Weights of a small GPT-style language model, trained from scratch on English Wikipedia.
Size: 11 layers, 3 heads of 32, 1.11M parameters.
Architecture: RMSNorm before each block, rotary positions, no biases in attention or MLP.
Each number is 500 + 25 x the weight over its row's rms, rounded and kept within 0 to 999. Layers, rows and columns count from 0. Numbers have three digits each. The size before them is the row's rms in percent of the matrix's.

# q: layer 3 attention query, 96x96, rms 0.224, rows 0-36, columns 0-95
# k: layer 3 attention key, 96x96, rms 0.23, rows 0-36, columns 0-95
# v: layer 3 attention value, 96x96, rms 0.216, rows 0-31, columns 0-95
# o: layer 3 attention output (transposed), 96x96, rms 0.197, rows 0-31, columns 0-95
q0 131:505496489499499534525474519521512530512441508496506509510522545475492499534495490507463481499491510475487475483506497538529557486522485511519439492514536470491518526504513496496514526449510503513505505485516449484489526454497451531482465522480499511496488469530481500468468542504463457559
k0 077:500472482529511544499514493507503467498506493534483493478520481580500461536526491533468486526493490516468491512503484507477506469504516536479481475485447530501541512476547506544470535509490504482469472511564482501517496534527491481493488489521452521499521517450535523499500499504530491471
q1 093:538506497472486489486523502544485485509468552508484480490512540465489535456475472461482514539490529525490517490494491550474540510504512481518471531531519498471503507515496466497531512468521545529473511467506485469515475500456499535471496502470486516491509465471448476464486489507502492555
k1 096:452504494478509468477493495539525530505478491528494508492505506508529473490528456522536486498456459483474464484457518489492542465514503523505541489507456487487481533459524511487462474500476521472505502527498490482494554468483533438487500533506509506520487508526517560523483468501473519518
q2 099:500537498490489501501491537511550515473464495479484480504557563500569524490445501490527500484491505512517507494475491506465502488480526495497496493529502528479466508496523468465527511515485509493507486481507461482463477473492531532496517528471508462488519454551482528478565519496482485512
k2 102:542484489504497517528496491507443502511492500518514489538537502535466466518496530527498442487493507509501491544511495488451515490474450549494509488484464481516518513485530465500470480515516482468460497493541489490534517473506460525517559480434453514484498521509495498505482499478500477481
q3 078:482511520509508522486475468473482510456507500486500495579487450518515443531540557494539488505510497477528502521502513483488480458520508493467496517513458496504514490491454499490453519526528476531504489507523506517519500520494529477524530506522506502514456512494532505513520436500525528458
k3 083:505499541506556511503502554534471484523494491470487523541498493478527501478509505469514508505505481489510521494498525474577498506526493464507529509499499482512472556503481483503550493532513528551483520505504541457512499486503484592524495505504523505526501473518512482511521533525514495499
q4 088:473479493537494487530502514424498496514462510485493509532492482493506503489534535514476464459484487493459484516563521515514461484539514498515453487490509498512515515508498464503551510459480525542509515480519523509562496496487487502497511497507485504447492559473517525522495521496485458494
k4 092:465473497535495490495461515490532518480488498528493496480534496531514491486521496514499494525517480504536494463465463536491476536490492487515518468536506481493506517472502526440484489497542489529491519480487500513477441508498530430448545528483490543510510498546514490514531473547492524507
q5 103:511482517523512548473506519496483483543481491511472513478498574504499498464496543469492501503524513458503453464495492515466492521508537509506537472437560479539476508510492514536506506484478488535502522517501508465552525510497467500485477501449473478503500473461483492526519487502517497495
k5 092:506483466496504489504507503486485483497464506491514490493519479540516508520534492458483506466476463521504501522504478531546525505508516484545510513466487503467537499477460456494462531500496526480467530480511475534456508577521467482518511550542488513538530521498480517498491457480520536482
q6 086:542487498500501505477485488504490454487508538486479498525528500490539451453467460533475541485517558506472500523507495529525461468478509522534479487485521466505523467491482534466486496497489496514492488507498515537474485475504481459473501468496484501553486484505475493445531544514472484538
k6 099:467509499485464467525487498474484515491483501478492498528521517486476439515514544528485504495537454491494528493517498459564536506473531529502509507497518490556497525511487522503516509484530519484457525472512478497468524508510495469485480464526527512525493510443512493478504575479507478471
q7 103:466485509522503536519474492498494491477559488482496529505512479495481456479483502519511506499505527491488481483508457494508502498504522490463511507497470499543509490501472486445479542535565456500543514511495524546535466432502489475489520464482485481486502439467469477485496487483506463496
k7 099:496509506484457505468509501507513534507489524477500498470494517554455490553483516460566489482548502505516467501493523501487498476490557498482528490481488506470464476479510504560482516490495502482442501465483464499444478498458536504497526479510524520509506490474521514525524502534503528494
q8 113:523502483522496521506562493490515484523512495474505502521522515522488509419463536502490460532477511512557516521499463489527498495480528496486501525474472504494517441457485505504517485509516511504515524468491527480535467522504520468469536484502512502518536515519540492463544501446493533484
k8 113:505495501503490533473528478466513475470504476523540477488543519516473475543493482492492485502478533528502504522532508504508501481483499553508524484495500478456473474484503437503516504495529523470465448498486522513500524455483490454536517508533487492468487465549464514498458520476474483547
q9 102:466479436487549480535480539469495484514493526521496516542470493533499504531485477521527470469491495540483462477506478524505498510531507463488497517507545458541527489536537516531504526478481497503476514494542518472491465539456503522468479522487517531506544496499469486503466485499505499506
k9 103:527469521527464475478493524478481538465502488475485512489506493478487506491515497508490479510546477488525497483497476487476493474496526476531491533512537520435456495535521519433437471516478462497484499516453465483537487527508491484495496522520511474564492485494481498505489466478493519534
q10 102:515466479511525534522477499589487530523474479515498461487481544504500492465488537498513487504456501502518530521497530514518505503491544529499488475520481564529488510520511503515490461526500573491506513516499508486510523488517550472501503495489545498470509502497532502494465495538467477527
k10 098:487500482510517533480512521529521511463540492499445524485505500483513538472537496526483454504492498525487478468546476467495500526492491480487487467502504512516563478480529504543527499495529464480512501463488512520454514492504494549490471532483419514539529500517462475513500495511489502508
q11 100:516490512485472516459503522445523469499521495525489546522532495470488499532494545466504498507507500498485483526478495480478490500538470511508498542451534496513461468514519458472509502483496510488478496478541522541486530430502461521480475494457511551491505517487515520499534499491461456494
k11 098:501512515466522457505477515499512476512498490502511526474506475491469499521513529506464520529518487516483523506477503565465524514495502513515531509466504459491487568495518478485503519514519498503493513490499527493523484542546449498530549501485565517505508498475543454520474549538502532471
q12 098:488468457514477509495488490523506488468510504516507501510512519499500523516544468485532479481486536562495473506506525525539484492494488493510495524475511485463449556471468511523540493491481485521531536492477517470536469524519556535527537453478540518465525518520499501503497535484515527476
k12 097:506512511527494474484493511515474458458490517469511483490540462461468491508499450498517559542489483468539491500498479479466490522521504466482478409512474495538500498531477477511467521500482495508506509493459481490496467505511499472472460482493474495441488477516486469491490461503493493501
q13 108:494534506529472537486491508496522494529535518532494507480504500461529485515537509548469491495456470491452506473470485481486464483444471491522534511518506497462514480494500544541469510521489486503530532476492516521487506491535498482498553493490465519474441488500502521532514463502467466531
k13 099:508503522495477475481514480471492507518502510498508478495491473458506479482513515548541489454493448507486478466549537519490510500505480485468534483504437504526521518477515534452520488450508506522537508506517458485492492500508454439509470490519505524484524527465505490525522550493520463507
q14 104:487515500500470485554451501519554433497496546485500498512516505497511546449498475526504478518466482517509483480503556519545539513462439511467510508497457539490501457503542497526503472514496524493522480503491506517520506513491493511468465520476511496509502485488517480477527494511532479481
k14 102:528486512518515526525528512485499530505545473471505487516532464470526481481473486543482476516491505511488487471504499469468481477495500528456499492560486501485458480500479478482520495514514495502516556479463533503509493489497489470478508515535473484497535510474469465519528552538488508417
q15 101:505503507465517487493493518505461527501482546538487480470515523527515534486478496499510477476463504501453517520502544461508512505514503463503444508491476482510518510520473496516494427525474513486529411482499483516514478473488473543518505485498463475516516498495553498518524460501493481506
k15 101:527475508522492510508490496516505476542487465532451504465485518513439487516507486540481511489486467509494496502510514485505531466504513451543469470498451510484492527475500518516503491504532514491571508493467486546547523478501507499446510505504519520495515536485462482504514543524511549531
q16 105:512495518473499507509471507494491523522486541462512482508489537468528496525458465461480488474496472498515508483509480528509482495500492502561488515518561499491516524516491473497528483460488515534494520509484471464463520455478506559478523503459537522502523492518440494504483525489452517545
k16 113:513496521496479539470519512492508540483482523498480489493507537540515495540449494450502468473485499494510470550540536546497490483509520506539507475472502467484476477472545493551478511460514466494498482501493515491504502481452527492544465492501511488466512492551512541488468490475498516533
q17 094:504499497487469532497494521540509484494510494464554542523494541484490511534484504463537483482521505569521486518537493485522479521467511424499502532512493501498512504538483495479476517491483523525484502510506492530522528479495466514508518457474535517482508466483520464445537520464493494534
k17 078:543508497505463533510487498466512500487500529505539480459509531496501451518506473466508541538487518522492546523539445533468486496493530535505486493479506527469489451511514485525485559511503517494499505554477467519456499500464490482523466498474480500467481473488476538469516507514509508512
q18 096:507465522454474512503512497456548506496505507522527493522478480495518541476487548491446528492523503477497536517522500480531430557481503488545501509468476483515493488476470526486467466486516479488518485508506513470472490506492525554498490528469503491566499499482475519482495490489469494524
k18 092:517507496495504520505507506512489477476470544478460496511535540496468509527496479521504480514476500515475525485463546544502523501513557501513526542550455485540500519495495431515544469482459492504473500500484505528495522507494484487490520453502511524489482492488462482466453510499551495472
q19 078:488520492478482480535497526458483509514507502516507512465500492491484548501483521476530527516496501568479499447480517503486492513481487540457482499466470498514456499493502492500535487474479491491468477493519500520522481509473473554518464534533465483432486489474443485494522484453475511507
k19 078:527449524493518491547485501543505497460467498507536505445527486529506450511433520489518560488520517508493484544492513528463502466511539523491518504484491505450520501514492460471440532473527489491518482507512515508529505525531505482485533522519504509462500498513508500506512485527483504486
q20 087:455552516519502498501460538483529537479530446528515479558491490520535505502511509509510454537508461521469508509499477485507506463447489546484544477477497487497511477520517534506489471505485473479521478495514543509484518511533462485516495488531479490519493498465461498512519494518531546514
k20 089:506525513495504465516518512463510502564506481489493466514495513489587514487500525520484473481516499543529507513484466497513508533546544457476524525572505468508532484511531494506528491492495489509497497472480490513520500515499486446503492529474488537494507469497510444526519496506489525469
q21 100:479465484514486448510507493535471439497487489535454497518478503489517502520481481484497483520509489510524548484537484490528537465485468468482508503475517467493507498529482499489529492478562482514544471477511505499494540447496527537545520514468487536476533513513502470479549497498481492516
k21 101:508510493496514455472517513503480577536509536500520482466480479475493452480491540548535497483481484482510521506479462503493450454533534487512477524506468471475507502491499474534475503546509532492489486458496508491496487505466480504512516515528489549464499515483484460497460516519514506541
q22 080:469509480457518543522488489512486528482523467487487518477513499512545503491531524498528484514517525508518507529491487470500460541456448545462494502497505506532463516506503506527451498496504479524486515498478541546530495514536479484539483524515506508519484532491534508493539481490495567452
k22 084:512501482541542487526500549482506476497533499485474462529561473493478514519448514532486522505505465503492506481501476487534492505501515493521509511521535494530489504522474494484491520522502477502496503457457493531441478507497491505530478506513456497513509519450494447523514551480542557506
q23 093:528503514462524509486492476513518521504542515470417522489543502493538494507499459503482477480532518476540490484527493474460517528501479534528505525478519525505455493523492469494525490449500466532496528496484542515531468439515450475514483506492498516503498505495500510480527521471481474493
k23 095:501490469484506497507510464535543495510544500501558489494501486519495512496459518435505496485461466542492477522498525538521528472475508528501498480479485493489484494512505497494469547493459485461468523474507487463505503484492480495531530479500513527444478504469460464518513517499509538565
q24 096:578506485463442482510508497474462532513483530478485542474510528501480493455473530482490510497500508513472500483546497501491510459469491501509494502523512485509471508493494526483483471490502470522535516502501470501513513505449527518504471553482521520496512442478474483480488504553488501561
k24 091:541513503533503502510525502486543458514502484503490512526466519484489519531514516495544506460493543528486421488453513462557519467511548456487482509543486522518540485493498508507504512532497547525501472480500487526498467509507499528505529483514490500502474473445519476510496497472508500479
q25 100:476489491531494468519513453525491513533511544469484493488514490486468496500488500488467527492443469474507504481548520487483532489509541513498482499454526587486507484521501506497509533461514502474553519511515495509481522492519529497530487509489469558486517499529500499472492524514544526463
k25 098:460533508490510508451512491540492461518489490470491532499505446508537514505527513503503515478477498476535508486502524456500461507512459514517523544523519514480466486544467512484539529483511541454516424481522504509475486517484528515497505518522498495493521528515502450495553472489497491499
q26 108:494490535479480516489484475501468523487499502490473515500524499501514506541533498509531447497483530522545484526493544510480512483497474523541481495529512479474585477482530481487539480508552513495506537523521544505484461474463444471494517556504493508517498471520505512492502512489533498488
k26 109:533496521482537510501502495498520479473531469523505455541475480498524513510497530491556558533563501496496533490483467485533503515490481488480480469536501502481451512499473513496523468494458496493486527468510493513533469468542473516488504469520516527557534495532482487519506518517466483516
q27 101:548488540514494515516534493511486542512497517504503485565499507542450508539477504454529468520524458489489473435510514489520497535462502505517524476480484490519446497484498472503520522493499496527485455489499478500506486539460517500525505456496488538464514534497487474466501506502495477529
k27 106:528483494483501490517512503487457468525491510477505519496539512510522537514462485491464482488512535488540500476478429501551495478494489488455538520491486518512537518539449492475520525508502488545515487509506502513500530528530468535477511508507469518470466436461470462498513505521496498526
q28 103:470490531476514476489550472508536478494494463508506551500453517505521491494470515486495496484488472469505511511520518523478503500497510494505507519493504552511503476483516532451533499510466538549529512483497492488452477491487522560526528473515490466498471461506508546474499527499524519571
k28 099:474524503468537542494520498519476515522506522551513539519527541514447463467521479481492471473477509535497563504484497505511482564475497486495517491485503511476495477514481486514493474520466517498508464520534472486528485513503506520484502469486503525523512534487500452489515475511520433458
q29 092:478491485504491500500513509501455533513521487525459460509500437515504498517508506493460495542444452522524540470511479487477464529510505490507531487538484511451456465487503491459497523508487511517492510468524479473536539483537488546497519509471522518483455516481528510478474492486536486507
k29 094:491498487454538486516539477491511528480525484495487483526534497507495487453516469509509500524472522496501472480523528468479493487511470487490473541455468439495521522455495521485517501511453453499508482550483556499474468528484517522506482517504530523483487480533489494516502516530561472521
q30 093:524467537517508520530464493494521478491427517509507544476487517470502466501486496515482437512491506499497515551523479487531517521473501487480519474532516478479493495489495480472497524522524491500505550470504484483451503511493549513519494533477470507502510508525452474479478514506520518421
k30 095:488557538459484512470503502441538471488506534461497471482503495533490460490499525502550489509507485460482531512507510521505520510505507471491514475530498492437464526466510513473488521482478512498492532484547546500504522489496528512513517487499477422486511500500490487477502453474522486483
q31 098:504515506543464518497495501507512491494496519519493461476482494515512548549495501494456523492487526484474523532554451521485507486469477457499470485508540490534523493469485471515465522466472484510492519479528548488485526465508473446507534522480510482451500486503548503510492521471546519517
k31 097:477541478488521478468488486447507517509516484489480511496466477503491500472502498513494500526524518515493509504492501480508418519480480445524508470542510507510497514526533479484519491464500515483532478524523452494473511518491523431519545545505489493521464510494483517539535520518551479525
v0 114:502505492491459518512481528487501527504503533543475498529545502479581484487460497516495510508493528437486517544507509464499436465502496490496500457516509461534483513493536510486517495471500553489500520468515499479521532507517493491482505509502503491509481469482493530467543492530511551473
o0 109:523477512481517486480503488468505529528545496516524470491483470485499533519478502478519504493500489521524562510510469538498507538474447490504477539502502512501510500503453462499500511529495506434470485499506493496491497459539502507495527457476494494479499562459488501538473454519475475552
v1 113:484495526557541527479488539532478519515501475480493438495464451498506528524484493495535473505471487529499514553472523527502477522516448502484479499492527486527484514508469499486472514500496473484514515472524508506509462561479513488528476512513493510513505500448503553447492469476491507489
o1 113:519527492409505452449496496520469519500499528493535527503481526480489504490481475450468472476516525470519512556490509527508489496547512490447480507486463512529517487511535493505525473489495506475488494514510521510508541510499480510459492459524487480450469509507511505489486478517492545511
v2 098:487528419490486484491504494529515453493487476494514491495470458512494472468502474512498516469481485463533491498505492497520511494482520509508485484452514460510488448551471473489547524506511552521534456462491480511482485478478479524525484470519547501519514496499463478531451512484504499494
o2 098:527523519492481501521501501474506476499463523481459521475439504523502493490524486455503517474512522497498488468512541530494504479509482490509504501547523469492501514511475486507463504480522506521496475470469503452529465481521494508511491555527454462496512487422506459490477540468490490451
v3 093:499468469519479472508517500450461515534474473508522497497549524482485463474459479486474469479494504507538500481525536480479545499500474495494505451540481539561520510487514542531473524522513475531540464481520515476492509522556484527470497510512475520497497499475530523486478493490488509490
o3 091:501494492502513477518515498487478531473518514481520507508484496505490500535531461502502482484520466488503495558440496499521505493524480525482508480447517491482507563531483468513503533565495518505486524495515502541439513486456490546497521529488515525501447505512516454484494502456486453497
v4 103:480477485542509548469475546506492519454512511483466527502477507443498496466461473508524511488492500508480487504499467446517513521522506480561520485485511482526467510542540520521518495483492490533543476505566457516528482517511491519515513490472481499509516471506519488468490513486525491543
o4 105:499527509453520493489487447486514508486517504516456517498544470521481500495464420464486522518505480536538490485501540500533494549496483504466496495498494449449516497522517494472498499540512483529460473499507515462446503486475480514485505527489520500481537522467476513486524510487496535483
v5 112:545482512509511493530506534485490511451525505502467514489506514481510468524506517507565501516487495490500449503519443509503484513538492468513520506505539460468514504515505499527455518483531534479541489466536476473507495482516529496470547502534525518532477555540536490509516489530499486467
o5 111:493536493492512466441512487452519480494536516527518518524491486503521492480460549504475512488512486439517444486514522457519488501455504478490495517491496503488474500509486525496519524519496494431472507550531480514498517454497492487520497502475506509502547494460524521484543526455507515520
v6 125:477505467492545513548511518462516482496507507507520527508455517515511514487486509473488535501480525495485526503543525486494504481498491466553508491522474483516518537526460504538523481497533476513490479522573487524564507513550521478504511539483476494468525525504520501507477448494464499474
o6 117:476514493511499474517477449492470541514522523520468526491533504504446507481483509519530510516474494481536530524483484532494494528469498526484567473503507497512495503497495488483496570470513478528442488530464522496467471491483541504472475484530537477486548507498517484453502487476500517512
v7 105:504510530506505497485527521510481519494516473512501439469528483505482506480540531521535512539513464543532493495463530528509495488474538498515490540538491508495539525498515469529489488513523546530502470505522532487519570488468538483461475501484484506443474524510468485480517485527474505507
o7 106:490504501507470501467484546485464466516477475498516540483532518519501456509500513474494501489510531514495510490507478505485487504524521551498437474478536497482477513469501494513464516519479500514478549528496532486539479504520518497528486467487519514574529483541537536493475475458472497544
v8 112:504465469469511496484457491507517480489500508509504498444482509508528501533517486538443514535477515483456484457534515524510485505481504474483514489445498491476488523509465504434506481486543510478515501499437543501508511456522512474504489538481515471540481464518520487486521497474511521527
o8 108:443540503532499532531546499535520516476499484485481508449489481478515469509496530500479472503502518494502512475487461508456470474477490446455524537490497510528484521472542543492494500472514531502515486466477479465465505521525490503497526515502486499481542532482470539492492503539522462525
v9 119:481479488517516546506498495540525501489512497494497508504485492446525541517453501577510519498503485484477484494504502523524466500518500514516496486516514507465456531542426468472507535512506520483503548492465499514505494515470518507484471536548528512549485503551503473472488510482489488476
o9 110:490519475530499464474518513500540511547521512515487489507477532478489486508485481473487441500504496482546481465490528527477460505453480447460457469537480515501504485494462547494513444482459504494484466485483483508500495513491541450514485538479518495469504508511490521535476516518492524493
v10 117:528514454499515487537497500476540504547547483496516518496499505494473491484525556484506503500466494528540488509477513534455487504532442494486500485488499510454461519481501493525501506521494507522451488483536485539469495505521516507435535506515500565523504500546463516469490500485508500513
o10 114:462481510521512508483444488515524443471502495528510518479498526514500561511526519489526459473552462461530477499515520457503494496466506533488495486492569502530494484515534483499495487456468487515474503479511492523490538503470516484556480501477506466494500481525497467496485491500548506507
v11 121:495437496457476540487476513527497490488476472509459530521502469479535496470493489532474498477478470504497465446444505462488449512474541507487478513467547505474493472500480529544492498490477490523524539490503514477509516481489485528471506482499514541478526511465506489496525529464522502480
o11 118:493532515486499499516451477463550491489476534479530541467517531500506520497499494501467520496542524515526545524471490511508513526501482489495484489533493485492516489465478468500488445501526550468547484523485461507511494505515478473454496559477512511519510525531527546539501510501480466474
v12 107:506535484487474537491513540512543458475514508468471481529524534496473502504489512472508517537527492504428500490469491539532489485479513538492482481477528517472483502512510547504515547556496549498507503503534467464512492511513487524474466533482490504529451500494527512518507467473522506479
o12 109:466490524536516478485552504500543492499483508546515550501462527511510495506540505501503493503487516518506493508530513533499505521482467488509492518528514540501481505495472548543487500484493511523519515525514530490489464468504468496515523511465542464484476519492517503487553428512440552488
v13 112:501517512541484510523523497495493489488474510529524497519509484435483474533522504527481536497463455510472517497488470508484503484496495469526478547523512469525490487490453507501474531483519513494503531476465528512489484514470505503409530528465480488502509436492466507495545488532519510487
o13 111:532486456473507492518503565483550489524512475487499491505514485511542532502499548511510451464503485515518478519481519522510467538483482495492529488484507456481542498547461494499480518504531519493483473491504481465576522503526488484515511463532521519492519518545492525525485479526475494518
v14 111:496514481560476514510485517473505465485509507511509504507539515534502510552516488493530497495516479483478514500542520553474496504480490533493447481501487476475533513462516475512555477556558506508464529506491463498481518515517558491548511503547485507493501516486468509535488490475504492519
o14 108:519467481518505482511461493525466496479454444511551485486485507499518508444504510441511496481460473538509495514563484492485466490486513506516535492470513557555474513497482503449487497501495502505528530515487549524475464507515508509528485512466493485496498508496517469500513490478460479502
v15 106:492527495505448513493484496487522506488498540538516518512514481464567481490471530476480515504528511478484504488532477469509518527487468487524569492452505487497494511507497507511563499519469496501509532466495494498472521541513466479522506491577487483530520481471503500441487526505500491505
o15 109:527505538492535504533529505540481515464505466529476434499497507486492530488492452476505526508520450529534462476479505500515529465467462541484535501487471523470522487498464528519490516509501512466475502471496526549491517480518508487488480518489497509445538514482481463521482493537481504482
v16 120:529471497480510533496484517495509490525545493457546446503501472498557509520471511485495515530513490469429486488467531493518531485458506492488507477492493524481483496504504512556496501499537515516531516507516476511487482466487523512498545519524471495472507503545417517520523483507489511490
o16 117:516526477519483494514456479482502490514447481503507539452472485490523498534518517535476550485497473511494507498506486523498469493449533528478494495514551535513500492516522552482505496506503479479475431537515512483474535537502459510495485486494559469469489515483520514505472489491453518492
v17 108:494569504528515526479532515510492448516519502453514512501507535479538509487503480510532493515490551485444468504506493505521484463489471507540469557511465532512503478483503512458505519517513509497510461484515517492521472488508529491469509530509438484501535487476518510491494464459530527497
o17 108:495533491492489523488528503514467491540496499531483528497485504491494490460495521483517501451475477473521483505530492511481460541495476501498523445494461467501513534529461479505495470468506489571505485489512531487460493476484460525518530457474563508481482516516489500467526505554477523493
v18 100:500516473516509511495489455546503490501483487533479465544509507483524501524502468462489469549520517451539530470508543482510501531495512509509526456479497513492473532481500527494516488513536517503492497512468481490475494499486488538471531500523565457474481473493518486460481458498495435482
o18 093:525467523509484453551521514506472518528507489481519468477472545515528535525511500477498534514452476499533463484470505521517503521487512514493475534497489506489488544477504539532519499524458507541518521503494473461505492481518457425467506517490507486470471471488458475486508501503514478531
v19 109:486503504478475485491519497537494523503497461483538443525448485486505482517500518489490497514545494508548490510443478491480481488505560498512487508539458538486442513491521500513479481520477507507542490538518486465502504473454485483497533488498471519533517480540494455532502481502494453513
o19 108:566474523529471542483486512486526492525488518490485507479540523525466497545541501509513553526505502467487455509511517527495522503555553504500510477532518465466508471513491546473493454512470530494491521477463499468507512532513512501523497499484539535502455484503499507498501525486484502526
v20 111:474512524492465490511522501471483547493492491567466557492502514502454517509544483495551484530504518481478510489484499484454475519496463506470508497496525515531483461539489534497494460516515465475498521515523473466553509523499498527482512486487482539515488505497511484493484556469539469513
o20 108:515473501500506517509516490508524472466546565468516459500542479493471494512490524476451500505527490519513472514515533479516518543520488534519477505497463525503486513510517477544538485489538471497532542509491486531486497485499528502506470519565507488498490516506478543485563504504469457484
v21 125:554479484492470502534476479473490534462472486513510492526487472492529479496533520516473578548508475500501489492455541496540525481472495512526518486477517532484509552536483477490509521496499507483470467505508499458472487448521520532449474535480501493483503518489513481487502505506524478521
o21 114:486516491524513469481523514483559454497474494490537491437454499499507512507501531481483480521485519495508498456431478520477548484484533510493505525482563450499485501492490519506501505507502541501488508501477542507514478493489498518491470517518560506544503526511481484463533476529479506513
v22 110:471521442467490510537479458500535583503473482511513497532525445475500535497502500497510518474500509460519505522506484524555507516515509457449500506465481475476491520512527504499530514483502524493477559513515499510496543473512484480495516541492499505518506504510484536502497492520501508556
o22 098:498451534497519507488425536511528468443534521519508459485481516493525480477520528549478477551519531533509529506486519517474476484506526522480487520494519533496506472495486469471486521472484523478473524479480479469489472510516505476506507472488479491448496535459499489481461521503505518511
v23 110:512426497466504455487465530515502493505446542495498509490533524487515496512483492471470482518499502455490519513551461522498461502490564501481523502463487499480518468527515516517500534547509533476520494502498487481527494474523513516474522535544489518518489480522535505547459504499517493488
o23 106:470521492524469534536507506501534498496536488464475521511514474479518492531523512529487526514508473479480526528480522498510507471466492472481505513513480505497492538546455532529505458473516539463530500503469498497491478450504478480500490537451473514475521506455496457474518491426493479508
v24 124:510493493490481467505498481522518464500458512529456543518461479519507496456528504467532523536508491468482485514477533484462504510517504501489446458497496520508477510516542474495523478498510481517470461491530492500454474523547491508485508512541525522460462471510498493465543496543536533484
o24 118:531495501495489489524518457500521450487479474476530505467515506526472543501486488496478450506497505470489505490550472522493504505421486573504466522484475474514497464504472492497474502493524510498513521485518503508475484500455468479485529480482476465524497499463498445505527467522494470529
v25 108:528481477469494495506490491500468456510578537462525508530535488543479539516501498516492460513518514527500493501497485523454483509497459483478519492547518502520522506503495505500475518535499504490553486495480488443484559486485493494530470485504538500510480501488482521488510524550547465501
o25 101:495510502485495487502509509461527533486471531511519491507468494477542497530489498466521542506500476489472451556503503528483486449492517485525514499504505545499481503534541487474473500503515470485451542495525501535516503477494525472475520498501462542539443470491478552505515471497454504484
v26 109:501545478492464466484503477500540505461539500514533442549519502503477520542466523501469480515483497496527471534487477480502514491492466528492458521500499524479521527480492509506507509465501467499501491517469515511473490495552522486541556494526501506499474522536533472520441458523512500486
o26 110:506507472539487535480487506542493511516508502543523518517458525502520479491536514518509477508505476477467449475507503497553501479496518497529547507520481498510552520451492504483447482545475517504449495513484450546495497530481488519483506463509488505516495522456498444488508508501479510537
v27 118:529494545454504483513503537488480488530498516479524511503531474454510486494531463508494528511501488507530465510514452483459527506478512510472477500506471503456510465505513491555499540521459468519496448523507520531480525515486508489463470546523511473477534502469520511504478463463527534513
o27 119:502515519487498557536462491477527487495478482523466491497506513506497478423512474529521474478470522446509497547445494469524470441502494550480510521453521495510524507496487500512516472501482550499511478496538507534479485438498510468511505490530517514514496493514513512503516508480485485503
v28 108:508488538503508432452511524540518492487465465495536540515467533480493524467474492485500515478490489478509505535518557505458515503510508491494524505527508501521487522515482519501467500508531487469468536539495528489461472504512518519471487513528534505516539475490505489580475528495500525517
o28 107:498511466496492515515563480515516480537516493415487478485537511498505509495486486502509464531506448490502487491506509504525479473511558498481522514483533509515523491520423468546510493461501495475514468529512457478500462554494510481507479515475477518507467487491501491471503481497518501475
v29 128:520537530498523504495538466508460497475509520486557483493523553543504487471517487516546500484487520543506514532506502486463500465499521512464536511486461507483542492548490529497473516517507530497483502544466482513545505505477518529482470486538473515501477513458484557515522499480478508511
o29 123:499487523450490508509513525499490533536514531471524521585453482527504463492515531495495514457467525502487507537511488474494501495491539518528504498518511511515517486490503506510525493464494493503504491536530504510452479458506523465570457491497503533517498539520502502484474456508527473465
v30 105:507498439514477488540487467494494480506482509481494530469521518523476481490515540504487454511487514541498467548504535508486486532493514516491511507512523474514483533470468498532543533507480553478509477514525498506511486522551543498498490457455491512520497446481483505530535453487525477475
o30 108:498494550470531481488493510503516512429492504519510511509505494519518550510513524470562482499514505475478506496498464497509485525457526509492539496493489519477492514515520481467527474453557485521484509499442502466515512492480499510547506513505463489545518549497510464492492467449467500502
v31 107:462510536516495495470482526528459520515507487466493504489492503522457543498505517446480489485561497499488549485516507512512477468504515509498515511476497507451499511494529510546516468505471460475537538546521477499494529504539496478527543530534486519519531476470514543478529515507503495541
o31 107:488478509474520539525505483518478508468471525495525477468546489517506471475503472533518518562483515509493493554518502471514527488492566492454505485521439540516462471492505509508485484483500493514504516491518565499507525514511511478500490482452514514461494484528484459525535480501508493530
q32 090:507483471490524462455494507488496466473468491495506497507569513503529539458479523487476491464537533479506503522559492462483476505508540519526447512547477500512501535490501493464524491520502499491560554500497516486479463480511514500494482498465519473499508470464486498516521489538504475494
k32 111:466492516572478487496505509525504496522481520490520529525488525516553468536541505515526516500531471502500513506515523489491527517502451479502496500538520544520518551534509530534509491540531500480476485495499489529506526494492475493484516474537567496464485509475515522516542478517532482543
q33 096:490514476473475453503500521486524484527471480510472512503502513537502528517507455526528499517472507485499485540489517461509525524515524523488519515467532520447467476473537481442522510456491507498489525517520479483499480500505476539484503513500473504527559505538508502451532512438458485495
k33 104:485502480533502495484559493536482458509459512532505494502502477512486499565548498464473480476538521464489485494489487540540432500478484520508436484495502509531494514523504485491522455523494511506475517476500471505517517470537542482488512476472508484518526472462478499517487526525502518496
q34 097:513497455490490527481514496502518538473475502529511523509503516488483481484548476528509432503465515484506465528487523469500511473535449504511517484466517507459556489488515485508486512548516493498517550518490477516490508479516538505514460530489495468479518491521460540476500481433473482506
k34 090:479525474488453539463473452519520502508490524473467492481508503505512495517501501481467523488524472509518510541509541505495477495495504494517497489519536481495495514466463462498527585481468479492504485521508485515508490497479459464513492465455570528460525498461494522473476476515497516525
q35 094:508485496462462490507529433495505514536487484465452519460541513518465522506483478510469465495458515528478469500499476456464505482518507488529461524483536492505485485460476492504514482517537498502518511481510543499503519525474470515524507539516452540447501529479484518509501500480492464494
k35 098:523506482524468474484489521528491514497535512480520516538451471482514525464475518485471542509511513495487466551526533524526485471508512493539466481478501550467526502499532471494487458510456518487490462480481471486538457482503513470445519497473506467513533464506466517496501506501510479526
q36 103:520491521530511481479478487525480538491498505430489504500526481482497488491517519515462483490529528477501548548501470518554516486482477517522512481523484523488528473516465491494465533502494459460510438523438530537483486499489488468500523530510497515456522480514517474475487500494457479498
k36 111:513474521512492531524488509532477522489525520510483522474500529524496536540497527514541472507538538509516481497471449502528507501471514513490529492519467488479509518452501488453517508471454534489488457482499453487534507516501515494535481467505525500513489453482555445483513536493505510456